config = dict(
    d_mlp=768,
    vocab_size=2048,
    batch_tokens=65536,
)
Each number is 500 + 50 x the weight over its row's rms, rounded and kept within 0 to 999. Layers, rows and columns count from 0. Numbers have three digits each. The size before them is the row's rms in percent of the matrix's.

# layer 2 MLP up, 768x192, rms 0.125, rows 362-433, columns 64-127
097:506481535545468516507603376477430495528476465532525380523449549519537552556424554488435461497505401418483488506506587495472573502431406475543472542442513422502458580457490439506470576415442533
107:542514501509537487527460456473522486421475453450559419525427600438468436575477489546524455441445548522344423446461406447515474510495428570566451549426444460540398489550497551498500543554520605
093:531516603497534435542577490469472397434487490412552451573501564533551508571492591451512581442473542500501491608511551474575520466466466532557475406474489537556551509541484509542534505464484514
104:485497464465495575452538467512460413413475404500515467470503494527539509551395462578526549617530497523598486581550450471398479461471570509471468540490459519519644416553562498507548520463485473
088:587517547463478544428427520440528496509465560469434585493417514566545556512546489562563506479566543508468480474452499583505407561414551485498498525535563486360418553510581477508499499512602460
089:548476565523449456491587463480551518513429519384385501537509546576557520486513427567507425528489532442530510475504467475470560499537441405457466501467467507532567505461558515528422502598459529
107:424531525520458444564441527510450509531482471515560439406404468508492539469445599444408476489544495494517439529439436550476516482518521447512476527464525479404577372524529392578513474461507482
099:469508417516473343548519450567488454560433533474514494555493445374518501530460586541425562435512577497509600508507467412429444493463448506490480545493566546483442499532593529550503513548474488
098:536472523406497500484509601463493447449498513411429531551521458452552457516581530518468483526492431367512526474504466576429431541483381447541514505441495438563545614461481483499477542473389555
103:586431504501526479582485545567442505483489432529556512496498582563496459508446467475447600460530447480563497510535467481436529540477468540518518534462505526490523562467512488559518583445550566
108:583420481488465562503519430414514483516558500502457535413447515513597468432552520518495430515519551463479546475536535501464458382530462528474444474523531443479525353528478507398466502436442526
115:481502505505505512496408496451508449460506487517535563561550407460608520484481517457437506608402399515513544483621526513409453459646474535542418444558505555494452493480515470535499458559493507
095:501660532484382512500422511475480419515548520503507464468472505528490404473528591421539557539463576457532493517499556514573511463563543580533559477533481543563530441528520525448499565435484539
108:540491481473468504458435515366465477487543504521513518624429599576510472458506507531464509547509511506492380488493572489419544474557461415560480493458468509522534497441573522651411575490532426
094:514490576485504557555464491538537472514505489505564557477545541545471599604587471489396441545465457487440474503461548518549512487560451481472483521512493502524489571458513330508428581426504506
109:465546526390439574546580529571495488510498499425537431534505557461514482566541479550440551518472406437452395498570512433487568547519544462527511522460486481463510442485490594512503478468481578
097:421477456471486463403547528494471459481530465527521423432575489553555475490495510498588569527504467441501469454534489479499480474478531509474488509521623521464607464489468549484532572579441483
095:553593467612428499427527467543533491451472510536536491446477512537515508513425491513370516581450524455528600493489489455558387417437424504449551488487676563516459522461524499493447586422487488
094:482477439418511536534550437459485470465561442525514377551509582536453417517513533502481497526580477516459489536487394587508519537615576437436534540399454553475494552438505574512466496432478521
096:562417496462540499483467422528465456597569485541517543393423518563480508409551570538467576406483541493569523581558582451600506536530449415544554446567441429477515464532466513415542529572417511
098:603524448502479505594513489363535470524539513532511447444457510440512499423440489482513455479539527490549465466541610493478538493528525452526449579546411482493419456507533552409547439434506457
105:510492485536530506502472448455379453571557466503528529511513586462511453517482449541513434493507461489408533422422456413555506493528489478438520460441553469480517453516546491485587531425454474
099:441567538507510456511550539482540503522462512546501477540483574517500559435502447505465453472437413472504556518511625542543459450534596535485533447485645486607447499504439506428506646445623402
090:478501510560478514478553560525538470524480496530481512437510532471564548455435491538567403450563542581450594484575459500543459492491489506484530521562566485529461547476499529588507507445399445
092:461632588574489464528521578458480499503475492464505614480542521600470474433483516561516406499581499518443500577420489478513486484485529338481513535515517553596463505515554538513525427446503476
106:496467546511493441482529432485577474457504607569534510531435435439451472522557490500498470515560463583511499498616585501604513494507442458553599463498509487549565492586461562493535472452517486
113:535503532454504549537484505490480473469537498506499556536598558496561398534495476485621562493478579493466532584407497516497487505500510460508585544520488560452534478492494425548556491498437473
108:496624449445528480560456531450529538512469386455489416489426520469516430498469508511501513543533466457501551494497390557493510422524565464495500476563503525538546512488423488604527543464547496
105:591492469478441518433436365548467519493435518460534479552519478484508491463523414466515549516606547424481500500493446502488393505499547614601542470560430469499473444516583545458502494537421545
118:579468428442532502530517519445448421446470471513506487495512462412527560469545523451481571453520515541533602498541480487517482527579499485514497447540488460407491435455516509463537452464397446
098:441531493488558396444509512504564524551558495540440597435529588418500469487545544557530403544499442523479429547493547558528444536476463523416525508536552481527493587470488455564488431522550387
100:491561429549525543543598456522461558508514454482496515521519498590498504552509521467422480488416526414572547479576611548451467431571412458528504511462494533435493401429528470519444471451469548
086:493407530525409496559474554481577617560483480414467508499422487557548501556507372431518472510537615419473475415475502567489538556481500491506456505502481503516428464443542511481520508495610571
095:539469545427537479521512498603444564493428531441504493534501470523393462453501563511484602452523528495421485426521602547485490492555540466531590365445518452487497560487437544551536436519511438
125:505535443624581401536506414535461427473442520403493477454499431503552451441434415512562514489554506458551421586466463507511484391474546501579467487526483433458509480473503527538465549599558536
113:418585504510514551530476510430562473467488468587483471488526542494465569422519498517535481459454444456462567498494547514552563463574436460552373469487478498505495550673527507482492574472466512
102:513511553452569634500521516457517494373561505472530445542547527446413540414525459477513541522423441458538557503512413489468505521547484505476550424458468513484478471504521498462557465447417419
098:539343401527506475519595486475520502483431546530611518499380540547540410490548461432515582474437584504459569485516584515552495452552494586548473383552459489522511450494559541460575445500463458
105:419471521557433548479506421500510513516438504404464523502513518566471513566494483480404476564483558584453507570438563561475497462548482458558435529561577553457522530455504472587440520459572588
082:518464413472432497432562457502495495463480624426492514372520512492406422408536451497490525502483529495392422464560499388494462477467493415466478543502518580521547498609494540588552573493535497
098:481517441491483478468448367407489460445528571551493484353354448463440479512512434445523412437485546535460471456503453476631455560494501519442435562491457506534521386469458442540501483441474563
104:539423562483506487460484454426525473518454516488438549548449559483464480488534478448514515488421438492455483472507518482481512537586429444537565567451492471533456432423547517515458583495478547
101:399539496483475550542581613509533507544446449546527500469579513488555516503449448535433553503541353543536468474508489608593454452496471395508541504494572445480506524562546479527421493462464484
087:526561561499548546484497518505544519493576514495477451442564513503536589621488463548560496441499505431492471409514552573562539502449537403628513549542508516436574567495497435494498539588473534
100:536479561493456468578500447525498550493489518481537441591527506447490550573462476487569444462483561561457431475519494465467512491522544409500573563499465468408510474506399474452447460526489512
097:417508447501611383433463571565485544467645464578515581500513538461510558560465516454508492503513545554548462454479546463446553574543511500552438595457529533415460500430483353547499496481441460
094:581498663552516362502510516535477506462530557491481500539574452512545439494501515510455583498594474445530543523491516463442415517523489446500533431481460578580540464448503469516536474480604499
104:565492448528462489540486516536537458528490597435488478436563480373462548513523470528455351566529440511493496548540388480490477596533475502481448566468544516545503547511432521475478501400576508
097:536513417584476474399448497518464434486491402381484521526513507492446540466560543505487518469480579517526581482421476537579496499481529523542478467536603526574549519532511409546542478472513482
100:400559526503539595452519547454565468458511511488471529409501546521547464540418545521470438533612417489449512527481496534492585575449350481515614495495547477519491513508469518481478520526587394
103:501578493579468505510459547516469463509571499556483458544550513440418442511537468519565572395428484548567599515544436414449505522427488561443471398538375530545471478485448547479579473490449528
086:565544463542458572457443506550517534472428498538410476406478443560569424507411449480518517452458416443391505458463482572506610500512494476583533515516464567594512530547495534460531405553437605
111:533511503541551552502414538489402477513525427459514460463557463547606561439508522597470530440472370451496429498511425650538480501527470449573424513500526414428483491471487510537445517551488570
098:451479486553470631433479547510494412547549506498507545471520460503507496411582410421577568391529477524478461488550472491499504554547548505511444537484596525443519434576496538545504550559432488
097:582531580479463495490510467540517411483546472574534442527518489505448611469430534465515520561547485509513480464503474507441475489494488565539526492551418575552446453450468594466453451480467527
103:523557527429413495510528503497500508510458519568432571557494510462548596440588448489534399507505586493445516484502468465528506482502430557573494482493527449436578442579516462501488526546497466
097:451563454494446504476535460493484589526503541497507496475509462484495546551519523482482468452413426479478478484418465543469612458508441470531413487449483437569501480500440527480514537573504551
110:487518497487513549514492565600480513482565481445480452476441559477533596451413487486417509438533439569397484515584566562516523560430424496572550488479481596469517440526589495592501541489487469
095:471492525519500460443518576549548563444460523506375486465588506551530578440536564527534502474473531504460592494472423368517522498571467522422523494501480427408509466611495542408520548515440534
115:498482575444466432481524450448454481561466530521479480546466533517461513511579502670470504520538543499451442510420491506469535464441633472500529466557484437446481466541452491603531530420551497
110:412449552529500435493519505455471586549571454554490417449377470517464476525543459478538473417507463476506566457517511490566502577597583455608508477511424397419443518508511522509458629419506534
098:587488575510543479422404612531590462502553527534513458478479411513517422452521519541537449409448520558534541488512504488534471473495484446449467559644472524526428483503549458414522487489468566
101:553517515462491509590376482523565493585575502504520449513451442448516552480426480600460519498506551475425479407501481503461529473430450443418588530426488505397515518468535469503549511496582443
098:516447504451435471504596426532472497591448508466435529512548381496514468518533426460609519470503504405505470444517559516491510490571416501575480490526483526564548596449482536436500519508454505
090:498512515491448520489473348441545533515380476476428506536537446524501542505467463492414469467574461546432517476540545557506527517460389532404532591539554526540489544459509491494498592531484467
094:472455375460398463568468458394442474530536560547437472523533433494556427527506432358474542529489500576484537535576523543510544584532461578471486482421535507551428454580481447508539397473456501
094:481482468540541455555448397570569468431449537459413543571430490541570550468546496560536391606435497503421463524522451492484480531495541519584526522477434471460459524444447570557495503567550551
101:484539471563490481523501420582522466454545485480534455403501442460553516459544526457551484472460466436447562466477435592488523431463483509455562559525580523479511524492517417629479523517561482
103:471465457434487438518491417557481594513583422449545407497487539478492483497483481425514556437481484421501452511497513497488440565488510490556447391492476426456495510463386436439535501474485596
101:584552553420521532468560439469477583558484509549540482573496533499441555423556490463528429497468455520489579467466526457468519492542466398413538500460456403439511499503488455528541520472474461
095:497556434438453524476405438440448519484561491531473431535509542480438523560631555543425575504514479529526483509509455577479487581470428424542467490506478504493523530487506471505405440501478508
099:525463527509534547648592399534518435529541498421523490426529398539498518448503547527517544436547574640485505407473523522440481499478518592546519492409550459457476546541583530491560459485545544
# layer 2 MLP down (transposed), 768x192, rms 0.111, rows 362-432, columns 64-127
102:484441490469539453492434493488436415549506554569408411460454565518430485530457546532515552487482528451579467602417467485522438526481568493489566477517562517471543453488534492480462454483542542
103:430527471468584445463384496438469380576532518455504488450478517463572506502467490490460559403534512512431568484526513534412511472445429487478503509439453425483587431507524571408501432600477523
096:501435559466577480520622491505473445465446507534500437417475515499607453547514448479402549512493584504519538586524611453448530473512413417461545498483528491510543467535452548498441454494498467
101:538460516524458597423399470554483541437581561560506489525499513510550463508441470475569550408447517523548472516523504504467534505490493563470404496447455405513504541468441548469565522426488540
100:511463506465440481517423521532495493459452502467555464493525519467442452462456585551415483441553409516560446471522528559497563540556453531429495606547492422590562592531591539538570521580508536
096:471557445492495509496510562498511555477515458498504518610429489551503469573440470420422462479501549479436479530486558591529460451469440386501589427494432527499487438509456483410515523423546515
104:544535538499399460484516499495421534500485536474488482504568521464464512508562533520568544571515569453495487446514463467551473521462627525420488484458546559547418481494411451447450505474492393
096:507556539452471427433478521470461423537535511548538481514411511442489434459505543566433533549554524492435534501400565475551400536387498527416469512480474490555539489560517513546483480507400490
102:509488583554497444521543526561497528488556457449432518566491517382493516527510535493421519434517523483410421442540491502437510553433550593431529494557452534564553499503517417410477440530435561
105:455562533548542463509521473420500496532499542569444457640468531512512525533504569424580470584485581511377493526508419506482458446533466610523585452486463483530520431480584546529601483559485471
110:577551575503464436525479496478514550474512511513468536522452467467484555499465451562487561530431525509431529445480519485519543571565558510521523487458410538466411488571554491531583409468470363
109:554467410500555464525496502460509452457510528472556510465471495505436477434451590454445536441512534536478442515482440423513534470426516482437501570477519499596483478498426661501569480500628431
094:531540545494497377617474481504540455443523491515548519538476533534572487554526524432398403502404535524421511484469551513501556491459504465486426511486440517420490446434530472528419530386520489
103:551501470525506518530561520557502525530605487476577387592462504517550536530551523522470599466492508562470476538497509462545495483501459462577554572485560526487486571548521543452504569472447503
095:447491494544442513587563453551517506472436556514626447604439538519496403511504492487424501535468502461486438446467488378543491477483559452491448500511446514425481493550566467518475541555554622
099:463498469526536560498505466546432481470471491426569500488541485512573534494523469614497507489527471437452510536515451454536512399520455519437457525456600497479566533565521608528567590563463485
102:622400631495477475475519483466500501536421401521486506544537480417420487545538537559488498588536467477440463562493534493419491536513595499492453490504379511536416568427494482513450432426501428
099:601492429509460477418506462553514485556532510461397496504518517425480437542434398434558495499543398475489475572489519506547508574578503588483546510427453504483473461527533517500477549544555560
094:476571496521514503607512557435474475421476478485521513486412458501443406503521472610492558517502481533478447438554507505382551525516447570502424447463504467467553530435562465525448457506473536
101:426550495604479559480496514450507568418526585492527513473552494447550506524477537404545458520476451395505458510451451534480392528588608497481539504475420491397517601488491466530486484523542551
096:410514430540472531491533560521532572495488504574521503470470502567435526460485450538514561509502494523531429490447504472489439395521530470524521526473550550585462585491419465521452501406536513
108:482474499469508500409478476484394457598455514521431485495434583426558465488488503553495531473454393522440502376510466507399538479515528463469521579442499493424530483567510475512495462493472452
099:554486454484435513407495524454444535467589484465507454495549554476508447555505558527523440543481584507483474460592501521505584514592462555496518504544505542409549503543534431465533424524502477
096:602504552506461520428581534544512427508483484494520482424501552550495471499483445451503519528501523620451566477515507461481432579465598534496473535584576537485557442513562532414465540488543527
091:441524547613530539539577469533484447568488559545484550539557584491481458474507480492560500471586445459413426534464506485607537503418427498468447544433421442547439473474508522447393533437475495
100:521539512561479594544447456469569520526419600467491400463527477449494550529502509420463482504368491529503435494555487555541475507495537570543522493474536544573478545506520529470552472491449383
114:473512551482572486485505520459505478488390476498468473462460443536466458521526484434539452456493546527448565523527526458501510467382492476586460433437471495473496519452506414562491484519487499
102:517518548643533565531460570551411420472554483508478458561399513486591460550544560489513431496516560499588533491560540508455547433556573584493436525504407541493498454460515471509519428607450471
110:435488586446398452492407490517445475430433484429504511513457469487442481453516460560413500542479483573544517446470513492417535478474448467392561504498548447535481417497471564518553452552525511
089:534430516520586512526602451477529519537558416454507551459438453385476547521484508491577542538509606451498615542560506476432529455584508489510509505440512514505552503400500406502501455529481510
078:447491543481602461483547456414457492602556507494555582528510512488503517434516510464533476507539474436472461437486492476548440491542503422449476505543506580386531489477507555442486541504487554
099:508550536547477527576475560525493550386528516456496575522478431494597487460401467533522533445537581561515415561507424575569573513521436521468442600534474469418478440563506429412440460508503449
090:419542513511532489518545531450461557549427523488362453447454476432430524487563480551493465507526524487414518399474457487477540473536416525502421521502427466633469552524571532542561503440473554
103:411485502532517512551497515444482521514579488423499414469511485590533501514430521378620563554461453462518509510459377476478465444489473454578434498471464462456471494462542486584593606507454634
111:437553498429440469474497445570496422517484532462497512529511540515494503490543542487511503474429408525483536455547388501480464496573446493493495513425511449540453559538608448488395492444623497
101:347515549561404477521512435494489431440446593501498469599447518510552538467451462512516471449500565570522492436478475398484501503435534512514556469647611485579554512559462523443457476516584509
102:480493576413468449452450433526506565481437536490481509443470500493449444476470655510632505524478515525506384477476425499592476474455507548491482436542456465445483492460619503490596484499459448
101:451548424442513442398445521495521486574451464454514487488506597536527383526541483442468521478520534547527407509435508506479529535526545661452519465486441534459447527511485558456532489365498495
107:480464495508508428431381491505480667591482577546509510492470434501489471460566533508577457528494459486541519442466518416461492487435491457493470487594519535419552592554592530526519606554484461
093:467327547558430355410513450453552375445477498418527508517483435457481429555513510484573407549411508461370449455516513443462440443571446458558503431511482477471501461463473545510607518499424403
101:560426533473509438445431458446504496472507600505513445538506546505631510456394434477545551446423573505547500439538490448494565499577507519499489563451522553607512444554456501494443549519412546
107:521476563518547509501508479476562566474443576492459469460531577449426468502470504441504521523561433481479493471442504463484499492578466518458525540486526518561504545508488502551673541542508510
105:496497505504447415447474438493463500577566481487452554335539544481466418500427513449529488477453558461505434497494488517491525553532568581517517432500535551511505473467593587473644514478534465
090:509538415514621564478462534482493514564566530524522527585556578472474505569450496558497507498568480486483431545592526493511546485429521503527466587498405560529560490500532499492447558508499561
100:457626586456562505515457462552634591529544529551506493469514490439566580546536536520595523454492541526439509524523493509505463609576470499468588507486529491509563457434456467424539506511503555
101:537516527476516536350488516517504508577408553453572440542574434462494526469524523487433483475479526513487577415458479469387384453497447501499584455515389524481460483477416451534444420476502451
099:462553480563483486512482494491435586482463580483489584487584553479548501551485498571493504489553576542492430431489545484533582529459392503476487577547496471543460607457506471493423524495486475
102:469649474571536457459582526483516490616526556528541519536482490468525479492472504576440519498434465504450614534485435520454465434484507517487529528460449432556550487552574507517467502514399544
101:406553564502456473499546518483484409626470450563516517505485498502565534415470501464458462506425479484539529461596525501414593472559448521502457340456504430538498442511542512535537516522493505
095:430503566522489533551478536517432450494555579421531524507503494455453558562492512622553539653511480561519566535496440568528586515452446473537450520458453484569520499553545496406425525497521518
103:504479481453461594517500538479499472537523568434496514555467474546596509510466518442479490636524492423538423424476514432485457391518494455367624454518483501509462603430564523507525496584439488
094:430501604521493597478468475409477601533446455438518583468508538459503501458459507471603549429442536406484529549489504528472557505470508509542519498534556507522538458560491516541446459524453441
102:518491511534472432485458488541466507526480486562544420521435551519494464514542459548504509472510491533534568413525579533636528507553482451522491513580493551522546452419549578519496494539461610
096:526484475533543515512475445527562629468465622545552565566621454525521541396394545484472515515563524385533493464456490521561499574599500512549509462507494527535396454480468476417460487512464481
099:505447437503461500519485511420406499538455481480565409552470373532464516466497631541437441554465508514528426478542447469510514557590504506533522424520462583544474416451473584525479504573488516
104:447456486575428516616568534503510466548499571593424443488471510398508544505517481552474487548518480542446499534532488524506564590519492528530479529545413538484572590522486499489382483583497493
100:577548511555533549509472486490517411530519505499515383452479527599475505542467499407546502482549507468401575544505538461514464537435504518582477591462516460496574436515550500501456550476515450
104:530557446624515409484484519498543490515500472527426452474468597533509525521529492557574565388530513533582476455490565544538521453573581536501421574473467517504432572463375544468421500468513514
100:495450603492496543509459556391482463354501583489450484448444507467552509464472492603473428547471539484410496537514532419496534515447517577482450523465525544371479444477504484469488533510431478
111:583492534494577498549564554562500524477460531510530491390431549455455421458529528570493508546391419471435557508505546452501540437458626454530519475426472523448462521519575597499496602494421502
109:440468516448500474537558476408424449454502528464518487451539447480573558599597579469503404546511532447421381438494512521439497539512516478477466509483630515578470446426512407492464501516548502
097:474472577451485484516562545538454493451447490457486476455514496506499548488537606510532414593530446481513473526592464482524414594446496387563518454552484481535452373497573458591541488544505475
104:497578511502473614586583486516443468500430562493598450449512494473457569494490599580502521506515520546537464458461464417492487579554449534483476470638463516470474514578550567541622448541497465
098:454506568443491515481434520430496457453405546402541528559453545528419534477494568502513536432474478521559448537544424620511540530494494493491511550536493528566630406555574475524525460566531472
092:420593536545591595430493507493511551530474492543551532494530436525446384608448466487430500539522455486482463610455391495487505426481522559523485523495511506441496535565461549436549493594470511
092:526419386470444482523421474536508420486445428615491474547466538433472539454475424609472493462504487407477542497508348558500473424492511453420494567526394409503522480505465434556518534437459477
099:561450505564526519577441462563461429454513481481486516514568499561475496525440449451530487639490506558456449449508475539516527534472425485576487581504432489444427511502580537525463537512457549
096:426526555533558552520405486427422483585464504392563408450527461557439456565503507541533592493504444497519420599524494463502406497472541454540509442591502540492450566636535531463459473385523502
102:488461491425531524589575515427456462523543556560495524548548526530612468450497558471524553597480529416464423442597476541435496503559530399602470547565505576474472547528551506557477458472462443
097:515543489468501524437483472565509436536493410524554563461466473550515422483530547527506475515362527522488585542469569493491458572536446547488503517478500474579466448523533552488436509453481476
092:497575456511538549498531452524500446541520434530469482515505443450469559435508492499428522436506472472536505498544478560517470503517505504547513538545466417426561627480466472498424486477503552
# layer 2 MLP gate, 768x192, rms 0.125, rows 363-433, columns 64-127
105:469493538531548425546511481420457513491460477513474452554465477472466584511481464465475487506557607441512454526481524463458538460478447547428525563561421498566396515516467431481510499448580459
091:545416533488472486564473423436510446467485609528494459520482563514531447531522542433532459504470420449521508530618564410542473528526483447510466475425468484556495499522529514474552527532493515
105:458505447442505552497481502498448616430595534478480498479495468548541464530363511500563508605488500494517483437491592547530513450534471509461408585494459550666504487515573537483500536571656482
092:504480447552540483557451588479491484407459436514601549507455529435485494479436491479480495596465495514510478453415369501479542509496527517488527496535442505517438454427593495592434403556458515
089:565459529477529483438475481519437543506452552498478495528540482488368510536548467422669488384513441561444520514481543507529561531430527483520478499543449423504394468520538462376535476557495510
105:530518514527537502497528588491566506563504490493460401425476419531415494533508538534535569443530516478499593463496421568513561480461456460428507473429445518524581472480390536464536531610499518
101:514480443417435430523508455558519485517415496590511417462396502559418515499497536557475559559531433471511502529580643463510530552508469584536457479530495438398559492435486500553478498544477454
103:530515423563472486495445465505437489513593479537511532450392523562520535581374547446533542396510465573531432589516534450526496451407520564520531481541488586566555508594462491425567484473477659
104:480529520456532532526594602527484537520460501583407493575498504499435468496428489528579589538512411522641485507543501422432488502519587516521427507505501494579551486446469568499511482464615490
104:412370453487468469527484535445449509545522471428542442434503491643542413561592467443455358477497449436474452517459473515475425416392439475439474518469612467480530476457540523478480529514551495
107:444505466578594508468413516546503485382569424506508450452544475515525534429466480472590518480388456480575464512541471452475500406582496474465451583375466496425488582598487586473570511524581401
100:483591546502434468415484538503496503468516515565519521412442505387479478379561589470505522471457606524501439455470582534538533505549487404488543565452505568513492532513589450461497413414493499
105:472457508472519548522478481418496515558514481482535558647476506610445368417489592571444445503505521551524474522507606470435506387495511482497509501442488573556532480495466469498366527487467428
102:484457503499515487445583455536469489509471497553611511478497544570489510489488472519503573532493467494518446418489438515474522424571508420419481578543433361513448551557416436426532550450439479
103:575462479535557520454447468502547439447452504546579543415488477584442524468414500394479493477567532596471516516523506571468455429480480527450528447480481506512458530574493525457504495562509459
104:556485532415509532400480450594476452485515442518438529516509529490497506487497539470500430460474584483475496497457522560465471549457507524550535568541336482446477544483513477498552538468435481
100:429485478489546496536513530624537491529488493485461459563516602541487501536499447482462466542618490522505516452498576431470538460496417553517599435508462516419506544599474474472551487524559511
090:528502532570587487507518448454481622465470454481525524485481512526514557460429414477515477525472604575465532426494519544465562519482457553571506491533553452525571484586565550413481464492504413
094:507395482464555466425520448555568489544529423534522501453503417532538510434507509561529479406501536537561598479546597470613462449469489575482480492558479413510519557556493506473583536425493546
103:404452512488466502432496511501573466489508507557478606467508471581492451456539445507506443599474451512466467506513415441399442487522484559566510461499553483491481547483538484556507421511470542
099:577522502439503424560547510541405517519483542467496395532559456466604455552568524431551486518603459464439438482422505482376524478493518536509505485481460493537510371446545572514574600572573499
097:522557438578495494475511486550530520543413422480518554448503570518453522597454447422501515551584407509539586569459497477531431485448557424496460503484501516474448425475422514599546490519540516
084:608531486463444434572454474530489463503505395386501495528558526490540504545639444493444535503542463512510476520511536535486475573484463538519543502537476439507508462503472518586472466503538437
091:431525564588481562565537590502450474593519440448569577467557504511442541510459452538585430507614455529526503615458527415430512477417599453490468456485476608544453600534545535447562436424519514
105:486555548557383375523539460490444506506434513509466484479469557439452442425494519477547411477525516487561461501538530509566518458450491530490494525453625582530570528507452525460477516444481351
120:565414524454536461425402430527548515545414560506494485509423608520540531472508470537423420534552484536448590479481480482483558476475519531475486508635454478433413532388483528556455500581505468
110:537490577466494455462542494543586528467612574527580421401574446559426506494410566447564572512479427526456477511561492488490491480552468372442574551407583415555532521455466565519455500468515514
109:457442516489499551508415529459442535496480502387499543560536523528506535526493482543529567432531487513375502432411466447476573513534519596507489482454442589433598431500525499438449503451495487
112:562481424569426467486550483502478542608564442440452480530503490598506439591550486513491472485470468502486381499527475477457466441485547478554455559529449483541537569530438420529511509523540456
094:491498569458566496385514531525462491559554538509440568398519605483557478489531544497561400547528405529501414560523546494424437510480462546455485450513510473458457466498550515534517498525516495
098:525546505517474448599470448490504632396480511491377554513515528477482492529521523586502494469462521423474532567552488517489456453633445487400464556430512481475535485376410478513482486463508402
089:561548441401620480490475485492451484459512539493489466483422552445542594478530514536476473516493428536614508540501417438479521549518450504534533503527546559480610468530478459478527491517465360
091:522521452592535480496450541498501481545553522498567485488424564451560580551448418506511540457450533520589501509535406478431435544443411462505373539481490556502571509447508484477461526404504496
121:458498440549399511434543554482419574457605455541520483537561428411469531423578541526419534542489488437505524464492615478476561438496468526481527490517480508423524536528434479452370447548501493
108:530446519504605477433477531501518557489572510500519419489434495482488413492492524567476449514477482493511517535470537469653417510491406534513563474555514497506415576485520560473483469496494467
096:519482524558459406499488486475440556510443586490525545452442441625500487481464407457449574512472512531526544548488581500549539437453544593520514493482530563552507518500542543554482516489629543
108:503532423540460417541491472523524569538500521444578554489450577526547510460543410523560493460447530492462541462564589508466471367489509547511468457566479400500512517520487517475482491619473515
097:503501471495547512451495605426480497456512567535512562537403490367564486393466508505576483451442477491508559482476383460542510539562488523554538535388532443554489466448498536514552521502476512
084:417578539527435453472465598550479546577560419544499482554442451463492542504471492467542595444427473502636570543478533524479497460514503580491462455427544514500529472448379461468477554443458439
090:451461487592522480443598482414510522482509479463549511531541566477583465446445478492472479548521508523512514486441541483427505338492461448593561495469438448479536531510542508484551508479528466
110:561478528443516494391501521468562469453528493519491488572425627508476503505445474537491508488493505576490555526543527490536513477466529581501539558547575513424468565503486482564535519488460464
104:442494528481440454453486522451472398485484472487562426463455451472534460460543484538435555555474509491499489494533457584516531498454471421562566572563600531511571599574558406509536508559516444
091:487595466558514552526449512554526470529457488493460437556512479496575602584498487482588482416537519543484504399452529473524487570497499449557463512553462519458503527460500472380489515543470542
102:468556576601476458550537465550482502551568503527564420543541506496573634559493518446515520513549465479488465486462458382427509525543427426420536479464531572531586515520530604558486465463529552
098:442521526405485503459438490402509385555570492475467589471483627510480587529466497522490541497463549505591520554534529429589614527440514469527428584540599387461510555483528463510466488472544560
094:520481552497394582539548475415400531453424503590401564447506515548440546472578548513455482474552443456464503512507545495506500451501524492388547493497503490513524528580544470441543561477497510
107:477444522481508499441495554549540505439582463598497571504434508588513467493538534445533590518490568452553515511458528530591450410498506509372485446513480557484556389408520477535542522463452471
103:527468543513390459589499534392496489464476488562491514522561588535575474596459589441583446523460448481530517515532525396497533533502465509428543487459524538516494414479485597538598584452515443
100:476522541527527582456480491440541452480509468535550507500405506447559478431457546457483467590596515468529551500449526462439623539398468442557563462523469526517505488511434499523510525510571467
104:507602417518523525519471452412507473403526465505491556433375493511470491503456461499483430461450544405418487511551412585536513454601562509544556509522472488556554437496571536387452531507586488
092:518522469552491444490525530530427504572602485490536442516493427516424532461511535517358616455655501599526405507579447490413455446556452543480527581479478482480497509462529432449409548424551450
116:437544524470412430460511530554451435396428434508479517478455503472578491552503499509565483460448539449485542356514455534560436489428516501581413462546518519535560446404529524506447573464448513
104:447469536577529446498456529513466504568524476563498386514398485526455496458474509486527440456524398502486485512568418476446556473511487456501583504467472458533498486478499553550507468579543551
092:588433516507475449518458514505544481442533554532580441541331437529476536534465506605466450483503466506549456468472531438472520461507413497548443501556464475480510480461477426479573511502484576
099:487574491443512491531593490435557581466468488443491529438587470484556452510524451491469470443508563508419506414525482473476453467474395507561456489392550484558555420525484428542499474517437477
095:403489451520400495499577418576555512463460453380532473383535509541406513532416540523511439427463450568529454467558541465540427493527573573495471560383452527543529538454516535445563535547555534
103:441503481449453437435530528489568502589564587504533464517521509527448551501486546443443506439516447528482550562495491531468503481530482526495501510423414482528546568538518459599504554447427553
102:501602532502495484503484526519512550527510493435452390588402454424448432481508529499567499451503476414516441510624514510513375538526588483492540539431540569601523473514469454534512567456549492
112:460460489419448444472505500479462492544449478507499461503427628475571523551484516609481525548535627442494500486494461488542502448474502492541485422523510425490488617484507521607482510524536522
111:552384462518523507450545462473516435521525524448438464570511567489467565525456528429400505459544452483506530467477478462495502521476427455520388476455377439405414489638496579535555522450407439
104:474490484492495511603535446582430453504472575419420514534485538543438532560558441543460548510514478457468512459432537527503551483616519563519511513440542488489511508463491504476496486456572453
090:533405499484476446528489518562507423478511507554631538406509465489520543475557500574530553565526453417443458435499442433435463449488481434485482501515531450489511414420537480442397490556389585
097:456573491544569547502470475536534557498631535540464437476455386449574460506491580516395435545510465515565503496473512502560521457402443550422530524506549545435448456495512401519528495455491562
094:487428531462511504526480428456540451485476526534401520547549485530513515513523407540418477417589421533526573501567482525452447485499445591456526513505538452501485520536484512534521474577402373
092:541508446428582519564513430430531485418466372484427488432574472478555441400429447435511535536491437504503458485481508483519523502587504577544475481463492524542535473469441425429530505594509474
097:495464505415457543369433443421513554538518476480506472397474432496501367510416548542470513379489424429568579456519518529570461443448491506525520495400568480516533522485511472533436530511527389
099:514521569514467527547529564529502509469538379463525528476495473495450563404518517456454494507443545476551534520627525466471498507478437515484593616516460444555539467550459383432461523542530475
103:544505408472559519521589481526528596472478469544543539590476546469490528558572496435514550482442503526447523448489506438460506512459412412478453520534450409487487445539454474459506557456659467
099:473524456557501538467453473475552513585451437522461463400520573506599484432514525484538530529404477620450468490511583491509553380456445562533521468581566462565460440576522486581500553503496453
105:596454507457517464477516561416446473495562424495476415456512484489450504575510503517495452574464493608482492508462449475489507475446417519581566430471404535540541518468483545504524490412536521
107:514520513437478369534515522494453543550528542453480499531458480420625545458461502550493532537505531524528481513496524555512463447456553551507468429552475526524521559480518489513552595443517428